config = dict(
    n_kv_head=1,
    vocab_size=8192,
    tie_embeddings=False,
    optimizer='soap_variant',
    lr=0.00626,
    beta2=0.95,
    seq_len=512,
    doc_mask=True,
    steps=5462,
    dataset='wikipedia_en',
)
Each number is 128 + 24 x the weight over its row's rms, rounded and kept within 0 to 255. Layers, rows and columns count from 0. The size above them is the row's rms in percent of the matrix's.

# layer 15 MLP up, 768x192, rms 0.164, rows 556-580, columns 64-127
size [102  99  99  96 102 102 106 103 102 101 101 115 101 101 100  95  92 103 119  96 105 100 104  97 100]
[[113 119 129 136 135 162 126 111 128 145 142 121 157 133 148 136 120 130  75 151 119 139 159 125 138 140 120 108 175 112 117 101 122 153 134 100 110 152 119 109 137 111 150 139 129 136 113 111 130 135 161 117 148 130 105 147 102 117 112  98 127 127 115 150]
 [168 131 152 135  98 145 166 123 129  94 118 119 122 190 125 114 106 146  71  62 137 152 122 127 104 160 125 118 122 103 155 117 107  89 148 174 121  80 136 116 114 138 161 124 147 117 142 146 130 120 120  98 155 118 145 108  71 119 161 137 166 125 175 134]
 [130 160 136  33 145 150  97 149 145 128 155 134 111  92 104 161 180  88 116 136 161  89  65 140 108 112 162 120 119 117 126  79 128 177 123 121 104 137 132 144 101  98 116 151 123 100  99 143 121 128  88  98 123 120 109  98 116 124 121  76 132 148 128 109]
 [130 155 126 149 127 120 143 150 148 206 114 160 151 114 176  78 171 125 134 142 127 106 123 128  91 154 114 114 116 127 100  90 135 173 156  99 116 106 137 160 147 111 158 127 138 159 108 124 120  80 113 134 126 119 120 118 158 124 113 119  96  94 119 106]
 [129 132 183 109  90 145 119 117 124 105 101 133 172 149 146 155 128 130 150  78  78 115 126 111  96 173 122 112 132 139 122 114  83 129 142  95 139 145 128 159 119 139 175 108 137 113 115 127 162 139  97 172 163 161 131 188 122 107 165  90 109 152 147 111]
 [134 133 130 108  89 144  99 130  91 182 179 144 160 104 124 136 128  96 121 131  70 117  94  65 158 108 143 136 134 116 125 127  77 120 147 141 131 126 170 127 119 156 157 162 113 115 131 128 102 118 129 157 175 147 133 126  80 145 135 143 164 148 146 109]
 [122 110 142 101 144 104 174  97 131 110 113 100 152 160 145 115 159 125 151 101 135 155 159 140 101 147 182 149 116 147 177 140 118 125  99 121 119 127 157 150 125 129 124 121 148 119 131 129  89 143  86 101 144 121 108 120  94 139 126  87 150 116  92  82]
 [108 116 126 120 115  68 143 118 129 107 108 115 143 184 119 107 151 148 167 120  91 119 164 121 128 117 125 120 116 110 120 175 130 155 172  95 135  99 136 116 126 123 120 129 149 109 155 139 126 116 116 151 105 111 102 142 190 128 127 108  87 178 152 172]
 [122 140 101 122 109 173  87 110 127 118  99 137 146 137 154 155 115 151 101 141 122 106 147 120 103 133 127 123 157 146 128 120  92 126 145 135 107 119 119  88 118  99 110 127 146 115 146 109 143 199 102 134 123 143 123 177 142 131 100 189 126 120 154 122]
 [144 114 121 111 132 119 146 135 126 117 115 173 179 126 167  91 110 168 104 134 110 141 147  94 139 150 133  80  89 123 146 142  83 157 177 148 103 101 102 159 124 102 120 146 101 144 125 119 132 114 137 113  90 139 131 159 149 119 129 113 158 128 130 121]
 [130 146 139 158 142  80 127 121 134 111 125 167 107 139 154 116 133 137 109 163 164 120 162 130 144 135 122 136 100 148 187 151 176 173 141 121 170 116 129 142 176 152 149 137 140 142 121 102 132 146 141 129 149 156  88 137 134 163 138  82 103 115 121 111]
 [107 129 166 155  81 154 161 158 136 117  87 122 161  76 139 131 163 151 119 122 127 139 127  96 117 142 122 134 156 158 147 139 144 149 127 127 139 119 123  99 106 152 112 121 137 136 141 166 122  98 115 109 145 174 168 130 141 177 132 132 100 139 198 161]
 [114 160 128 133 113 160 101 136  83 148  94  98 136 136 120 140  92 141 136 159  89 141 106 110  98 140  90 153 148 127 123 135 100 151 136 120  84 147 158 139 159 152 159 153 136 113 141 121 103 127 111 107 169 123 132 135 155 118 127 106 154 122  99 116]
 [141  98 121 137 130 122 154 128 121 151 117  88 173 123 120 158 145 144 125 117 171 157 186 115 120 175 118 115 158 125 132 108 147 137 114 122 111 104 145 140 136 139 161 206  73 102 129 124 129 126 119 182 176 135 148 160  95 103 130 157 140 139 143 160]
 [108 127 108 167  92 123 157 128 133  99 129 153  97 113 103 111 136 111 123 119 118  93 135 135 105 141  98 142 154 161 150  86 133 114 131 126 127 117 133 125 160 125 150 140 184 126  94  84 131 125 120 126 145 156 150 138 108 125 124  69  90  94 135 136]
 [126 136 143 109 147 130  89 113 157 104 118 112 117  87 152 143 163 132 120 121 183 141 118 108 138 138 119 134 133 191 139 118 157 123 149 113 128 141 112 107 178 100 166 141 136 129 127 161 106 117 110  97 168 166 151 122 156 123 121 156 138 141 130 138]
 [134 163 135 152 124 122 130  83 102 119 156 142 135 142  60 151 126 157 122 139 140 152 136 178 103 164 130 135  77 189  83 118  94 131 182 126 115 119 137 175 128 139 183 126 124 108 113  97 101 135 127 119 151 118 136 159 119 192 155 135 128 107 134  96]
 [ 86 131  88 159 110 152 131 137 139 105 129  99 143 119 121 110 138 112 120 113 152 100 146 140 133 149  97 122 114 147 104 137 146 197 109 116 143 153  93  97  93 131 123 100 140  84 127 109 112 132 183 140 109  64  89 131 103  86  89  82 184 132 146 159]
 [112 121 108 151 122 135 186 128 150 120 170 142 121 147 128 117 121 139  90  77  71 137 143 105 121 140 153 118 116 169 138 165 148  97 132 151 131 133 165 137 180 153 109 123 151 131 145 155 107 110  93 137 145  84  72 134 144 110 150 120  70 117 148 133]
 [116  82 133  98 123 120 129 132 140 120 149 102  99  92 133 110  83 146 100 158 112  78 110 147 128 128 136 158  96 149 128  87  99 178 137 136 142 132 168 128 133 159 183 146 133  58 134 123 131 132 134  98 175 127 153 136 147 143 108 124 125 162 134 108]
 [105 139 122 115 136 128 135 111 134 110 124 142 171 144  98 159  89 107 135 167 151 124 156 156  86 171 158 135 133 162 169 154 126 121 175 102 124 132 153 140 149 104 112 125 161 104 116 105 148 138  80 121 129 138 128 148 151 123 134 147 110 124 142 143]
 [ 78  89 151 130 148 168  86 162 109 165 125 152 145 129 139 133 153 171 119 120 182 122 143 150 176 141 112  94 152 136  73 166  97 170 132  86 109 118 125 104 141 159 112 143 146 134 142 151  75 111 114 139 144 101 125  80 160 132 130 116 102 143 150 117]
 [158 142 132 114 129 110 173 127 116 144 137  86 135 132  98 149 125 166 142 122 154 120 119 140 179 162 174 118  99 153 178 140 152 125 122 137 149 116 121 101 140 154 181 131  98 115 110 102 157 182 112 137 144 141 176  91 131 111  67 115 121 151 117 159]
 [122 131 146  91 165 139 133 151 190 116 152 124 126 159 114 156 125 152 162 135  95  78 142 110 130 143 145  97 122 112 140 103 106 154 144 105 126 149 143  86 134 117 140  84 125 121 112 123  87 111 133 111 151 122 107 151 119 150  91 144 180  93 142 150]
 [134 131 130 103 164 151  95 123 177 159 110  76 137 156 144  94  96 128 134 104 107 131 108  91 135 136 107 113 104 122 109 129 120 149 128 101 149 120 123 126 176  69 151 151 121 120 120 179 140 131  97 119 131  90 100 121 106 104 119 122  98 103 134 128]]
# layer 15 MLP down (transposed), 768x192, rms 0.172, rows 556-579, columns 64-127
size [ 92  98 107  94 104  97 110 103  95  92  98 113 102  86  93 106  87 100 127 105 100 107 101  99]
[[160 108 122 118 130 114 117 122 149 122 121 125 131 172 106 118 152 174 138 105 115 113  91  94 156 156 129 123 122 144 133 173 125 106 161 130 174 105 119 123  92 104 116 136 130 137 100 107 130 101 112 106 139 159 110 161  83  87 132 143  80 111 122 113]
 [153 126 130 151 126 121 111 128  94 126 110 108 131 168 117 127 144 119 118 134 141 120 108 175 128 155 172 124 146 143 104 110 166 123 100 137 137 132  80 179 101  94  85  77 102 111 127 107 124 134 124 111 161 146 138  96 154 112 136 153 113 119 104 136]
 [131 190  65 152 141 138  84 132  90 170 115 121 101 127 124 153 125 125 123  88 134 117  99 104 150 123 118 143 133 116  91 127 127 163  91 114  98 145 136  93 127 116 130  95 108 128 134 151 135 148 107 122 128 132 131  90 101 123 150 121 146 158 131 159]
 [137 155 117 110 130 115 103 187 139 115 129 126 128 109 132 170 103  99  97 146 165 106 120 169 104  85 118 121 153 144 128 138  75 107 138 102 137 114 151 108 147 168 177 144 137  96 187 111 152 102 110 155 150 131 136 155 155 111 123 119 159  86 117 145]
 [155 119  87 129 115 154 127 135 154 138 106 114 110 124  91 125 123 139  73 161 127 155 110 163 143 104  93  99 132 162 151 144  90 143 142 138 139 140 150 109 129  92  97 128 119 159 119 133 125 115 100 157 154  86 109 102 145  95 121 155 163 151 104 118]
 [139 130 152 178 127  75 164 104 127 125 110 115 142 139 142 115 136 136 166 150 116 133 124 112 156 109 174 127 123 118 131  81 162 118 120 133 135 138 141 166 115 144 119 112 129 121 123 151 155 132 123  91 116 123 117  96  81 112 118 134 132 136  96 143]
 [112 116 121 143 140 134 155  85 120 123 133  77 131 139 155 148 135 133 119  74  93 155 130 113 116 139 143 176  98 107 106  93 100 177 142 143 145 175 150 144 171 131 141 111 153 132 115 133 158 137 144 110 112 156 117 133  90 122 138 117 148 108 133 110]
 [131 136 131 129 126 156 129 117 149 122 144  90 121 145 114 135  96 148 147 125 138 118  99 132 121 159 105 133 132 166 141 102 104 107 111 119 116 165 110 154  95 135 139  90 122 152 141 160 113 165 124 126 161 105 127 144 119 150 154 152 187 125 133  95]
 [114 121 134 123 127 139 145 168 124 127 102 143 126 137 143 144 122 187 127 147  78 127  95 110 135 151 155  85 163 173 103 112 100 130 146 113 112  84 128 107 161 118  85 140 108 147 143 119 141 129 112 134 133 104 127 176 118 100  98 192 126 141 143 127]
 [132 140 113 154 124 133 122 107 116 152 121 145 104 114 117 147  91 171 124  96 137 106 141 104 140 125 155 113 150 115 127 129 100 142 131 180 179 147 135 106 138 165 119 134  96 130 119 101 164 111  83 107 123 100 129 134 127 143 149 146 153 175 169  93]
 [118 144 110 160 167 105 128  92 144 126  88 146 178 129  78 176 149 103 131 129 143 162 143 133 149 117 147 183 117  92 141 116 110 140 137 110 102 157 135 103 123 123 149 164 134 133 167 128 108 117 121 111 101 136 119 118 109 145 104 144 159 140 119 102]
 [133 177 130 106 155  91 145 136 152 131 151 101 134 118 135 135 157 142 111 130 151 101 141 116 132 130 110  93 171 171 128  61 126 156 130 120 105 113 176 105 112 116 112 138 101 121  56  86 132 155 129 127 122 108 116 114 182 146 128 137 129 131 131 121]
 [162 124 104 117 147  94 130 173 150 131 134  79  94 129 153 165  83 119 130 120  88 111 132 162 179 134 159 135 117  86 133 103 136 161 121 143  98 151 117 113 148 110 172 142 101 141 178  93 130 112 119 121 104 106 139  83 106 122 131 110 160 150 134  97]
 [106 124 161 132 141 124 147 121  95 147 138 130 144 113 110 132 126 137 178 152  75 150  95 115 143 113 132 139  88 152  41 118 135 123 131 137 141 101 124 108 142 102 151  89 195  86 126  89 161 130 149 118 128 123  94 122 142  57 120  99 107 110 141 131]
 [111 145 124 103 146 111 117 107 136 127 153  97 117 118 142 125 120 113 156  85 150 114 104 105 134 159 186 157 109 163 110 178 122 115 139 142 133 114 135 118 117 135 121 177 156 121 112  91 142 148 148 115 111 138  87 155 128 135 123 143 181 149  74 126]
 [124 152 143 146 125 107 106 123  80 134 151 103 142 154 123 173 133 168  92 153 133 122 116 132 148 134  91 140 123 115  96 137  98  76 105 118 145 155  64 117 121 135 106 106  90 143 129 100 127 121  96 126 154 141 140 126 128 144 170 165 122 140 168  66]
 [ 87 108 192 119 116 102 126 122 140  89 127 106 103 110 162 176 152 161 125 166  97  93 102 107 146 102 137 155 158 108 137 118 147 118 120 139 147 139 148  93  70 107 120 114 135 107 155 146 150 128 145 129  81 111 161 131  82 112  92 105 140 133 157 111]
 [105 144 142 132 159 169 119 118 169 106 127 140 159  91 172  94 133 139 121 132 116 152 136 128 162 149 137 144 117  97 119  90 114 176 136 130 142 100 110 158 100 134 114 118 119 105 142 119 145 117 114 129  95 131 103 107 123 137 111 118 128 151 137 141]
 [147 107 104 120 116 119 103 140  98 161 148 113 105 135 103 116 116 153 117 107 131 141 125 126 115 155  95 109 133 177  90 155  95 125 123 129 117 119 153 146 131 122 126 119 139  94 134 135 126 165 116 124 175 115 131 153 156 144 131 102 129 145 104 138]
 [171 171 137 166 138 138 131 138 143 111 147 119  96 139  88 159 158 147 159 161 144 123 117 150 110 147 148 123 149 140 169 145 130 105 129 125 119 153 139 109 125 128 156 141 147 149 111 142  85 137  61 129 125 112  96 144  93 143 122 109 140 110 103 157]
 [158 151 126 142 113 163 104 130 144 133 117 103 146 109 109 133 132 170 188 109 165 116 124  86 174 167  86 161  89 126 115 155 133 125  91  98 146 139 112 113  76 151 151 146 121 149  97  96 126 154 115 138  93 151  73 111 106  98 130 108 151 145 125 131]
 [123 139 100 118 134 142 132 110 101 146  99 111  88 109 119 131 127 172 160  78 114 121 136 173 166 116 130 112 118 127 154 103 103 138 150 141 151 118 122 140 143 158 157 122  74 132 117  93 119 134  73 147 109 105 158  74 148 126 154 146  98 128 104  62]
 [ 87  94 104 127 136 116 138 144 117  91 157 157 120 139 127 165 171 137 133 145 121  81 165 149 108 123 168 194 156 157 100 137 147 101 132 134 102 107 126 107  84  97 115 140 153  98 164 152 133 135  99 116 135 114 158 147 141 149 124 146 123 126 120 150]
 [ 96  90 139 130  95  99 125 103  97 120 138 104 131 143 151 141 155 124 144 144 147 185 114 141 124 155 131 167 130 134 108 155 138 145 120 140 160 133 112 156 143 134  98 141 163 126 113  76 167  89 144 119 105 120 138 127 133  93 149  89 100 151 169 129]]